Weights of a small transformer language model.
Architecture: no biases in attention or MLP, untied embeddings.
Each number is 128 + 32 x the weight over the matrix's rms, rounded and kept within 0 to 255. Layers, rows and columns count from 0.

# layer 6 MLP gate, 704x256, rms 0.0919, rows 376-389, columns 128-159
[[134 129 162  94  92 142 143 127  81 124 142 123 194 119 137 129 164  99 209 118 105 141 128 112 173 152 194 148 118  86 124 128]
 [108 164 114  79 139  97 167 141 138 156 135 163  97 196 131 166 143 152 113 135 152 138 103 110 177 198 140 140 173 105  99 115]
 [120 143 119 131  64  67 138 112 129 184 102 109 113 172 140 142  78 110 103 103 172 145 184 126 150 153 165 141 121 190  68 132]
 [ 90 131 119 133 166 171  69 220 117  82 150  72 138 131 141 199 101 109 149 121 142 164 160 148 159 125 100 145  94 139 111 139]
 [135 109 127  79 167 128 180 108 211 117 156 106  99 130 127 125 122  93 122 110  75 106 169 125 112 135 154 102 134 153 103 110]
 [105 128 143 101 136  58 106 117  95 128 206 134  80 176  91 187 176 183 134 120 102 112 165 113 134  72 128 131 138  96  91 205]
 [161  47  98 126 110  96  77 109 132 172 112  95 119 104 201 171 145 163 171 111 127 119 132 100 116 124  98 125 121 143 110 129]
 [149 200 102 137 122 165 122  94 126  67 150 103 138  91  95 144 169  22 109 149 172 107  73 119  58 169  70  83 115 158  90 217]
 [184  99  97 119 110 120 148 135  86  70 108 156 167 164 145 119 155 144 129 126  83 190 129  82 108 175 104 179 154  74 151 109]
 [142 119 109 126 134 124 151  47 141 185 181 134  69  71 130 120 151 163 128  59 155 182 152  97 152 123 189 120 117  92  68 129]
 [140 157 143  93 103  93 110 127 118 109 146 104 116 123 126 107  94 111 184 155 134  93 115 155 176 159  89  75 176 117 122 108]
 [111 122  44 155 126  85 131 178 182 108 171 122 155 114 150 159 145 146 143 164 202  92 160 114 130 125  95  98 101 218 154 153]
 [114 124  91 135 138 128 169  79 173  75 162 153 101 133  72 151 232  81 132 221 143 173 197 130 101  91  79 161  98 146  85 126]
 [107 106 103  68  93 135 106 162  52 135 101 151 159 102 139 203 142 129 103  65 142 152 123  95 113 101 150  79 122 187 131 117]]
# layer 6 MLP up, 704x256, rms 0.0972, rows 376-388, columns 128-159
[[138 116 121 138 110  88 154  83 133 158 189  83 142  93  88 135 113 136 154 117 144 170 164 132 151 120  82 112 150  48  89 137]
 [145 124 130  85 146 171 150 142 143 136 151 195 138 108 147 140 126 174 153 146  83  98  92 132 108 165 167 145  99 130 139 124]
 [108 120 177 166 139 106 153 126 160 158 143 124  87  81 163 128 137  75 140 119 126 136 104 183 180 110 106 128 153 144 140  72]
 [113  89 119 161 131 128 207  80 106 108  72  72 138 112  93 116 145  98  89 102  82  97 130 175 100  87  92 152 133 135 177 155]
 [ 43 123 109 103 187 128 142 103 106 153 162  75 110  75  91 128 138 155 175 107 131 181 110 141 153  90  91 115 173 171 111 123]
 [118 179  79 168 152 109 118  65 148  93  91 149 125 112 144 169  87 104 148  99 136 105  89 119 108 136 167 110 149 158 138 162]
 [129 110 162 155  97 140 194 171 118 142 172  74 115 204 138  93 132  95 153 104 110 105 110 101 126  92 150  89 113 100 108 100]
 [194 130 135 116 136 160  82 104 205  86  98 101 108 108 115 112 133  93 114 148  91 118 143  96 110 161 131 182 118 197 131 172]
 [148 137 146  72 192 110 159  60 145 117 150 149  99 143 117 143  93 130  90 148 154  98 110 161 213  82 138 120 143 143 119 135]
 [103  67  96 140 123 153 136  93 147  93 148  98  81 135 113 148 185 136 137 111 106 110 136 136 147 141 143 120 124 133 105 136]
 [167 149  96 128 142  79 105 171 100 116  93  95 120 127 146 180 115 138 125 149  96 157 116 194 128 136 176  96  84 166  91 202]
 [151 119 161  96 120 151 136 112  88 164 151 120 159 101  64 142  99 109  91 160  91  56 141 143 136 111 127 178  72 137 146 142]
 [170  86 148  83 100 132  83 145  60 180 139  77 133 176 155 126  95 180  77 152 119 142 112 136 117 151  89  57 197 157 120 175]]
# layer 6 MLP down (transposed), 704x256, rms 0.0439, rows 376-388, columns 128-159
[[151 192 104 146 117 130 165 189 146 152 115 118  92 105 174 142 153 199 124  81 191 125 105 157 109 178 124 125 138 126 131  49]
 [147 135 104  83 178 161 122  35 115 122  92 113 141 108 144 143 150 132 153  97 137 225 114 118 141  96  65 110 131 132 129 149]
 [106 155 138 134 149 135 126 105 122 120 152 107 115 140 151 104 148 106 160 123 113 140 140 104  94 120 152 147 139 101 165 152]
 [ 71 198 168 148  72  92 135 174 133 131 111 128 162 110 160 150 136 150 120 121  55 130 138 135 158 118 189 132 103 159  86 138]
 [112 130 201 162 107  86 138 174  90 153 132 127 119 104  81 117 177 152  48 100 124  96 129  68 142 161 165  55 156 143 117 155]
 [131 136 140 130 126  94 101 168 110 128 148 137 141 120  77 108 125 121 116 162 128  49 133 115 147 102 141 127 144 117 127 163]
 [196  65  95 158 139 122 132 166 164 147 139 141 115 113 112 112 110  95 150 105  99  67 147 169 146 155 129 196 151 118 152 174]
 [ 60  71 109 123  99 136 127 152 144 105 159 143 138 112 135  76 187 149 126 106 104 161 139 110  82 186 139 107 168 150 194  54]
 [ 99 100 138 129 117 152  90  76 142 132 109 131 177 112 155 188 200  99 155 200 183 171 102 124 112 115 158 166 117 181 118 150]
 [150  97 138 143 133 131 211  76  85 138 143 122  67 109 139 145  89 111  93  86 170 135 123 100 117 188 164  62 102 120 139 168]
 [116  90 168  89  91 169 116 100 163 127  97 133 117 115 132 122 116  80 154 160 139 137  90 152 153 140 116 152 126 143 150 143]
 [141 140 119  73  86 125  81 115 139 106  89 103 104 195  86 193 129 190  64 164 207  98 122 100 156 103 183 191  71  57 137 137]
 [167 133  84 121 161 152  95 178 123  92  90 162  91 102 231 163 149 117 123 199  92  72 109 142 154 171 157 123 117 135 181 163]]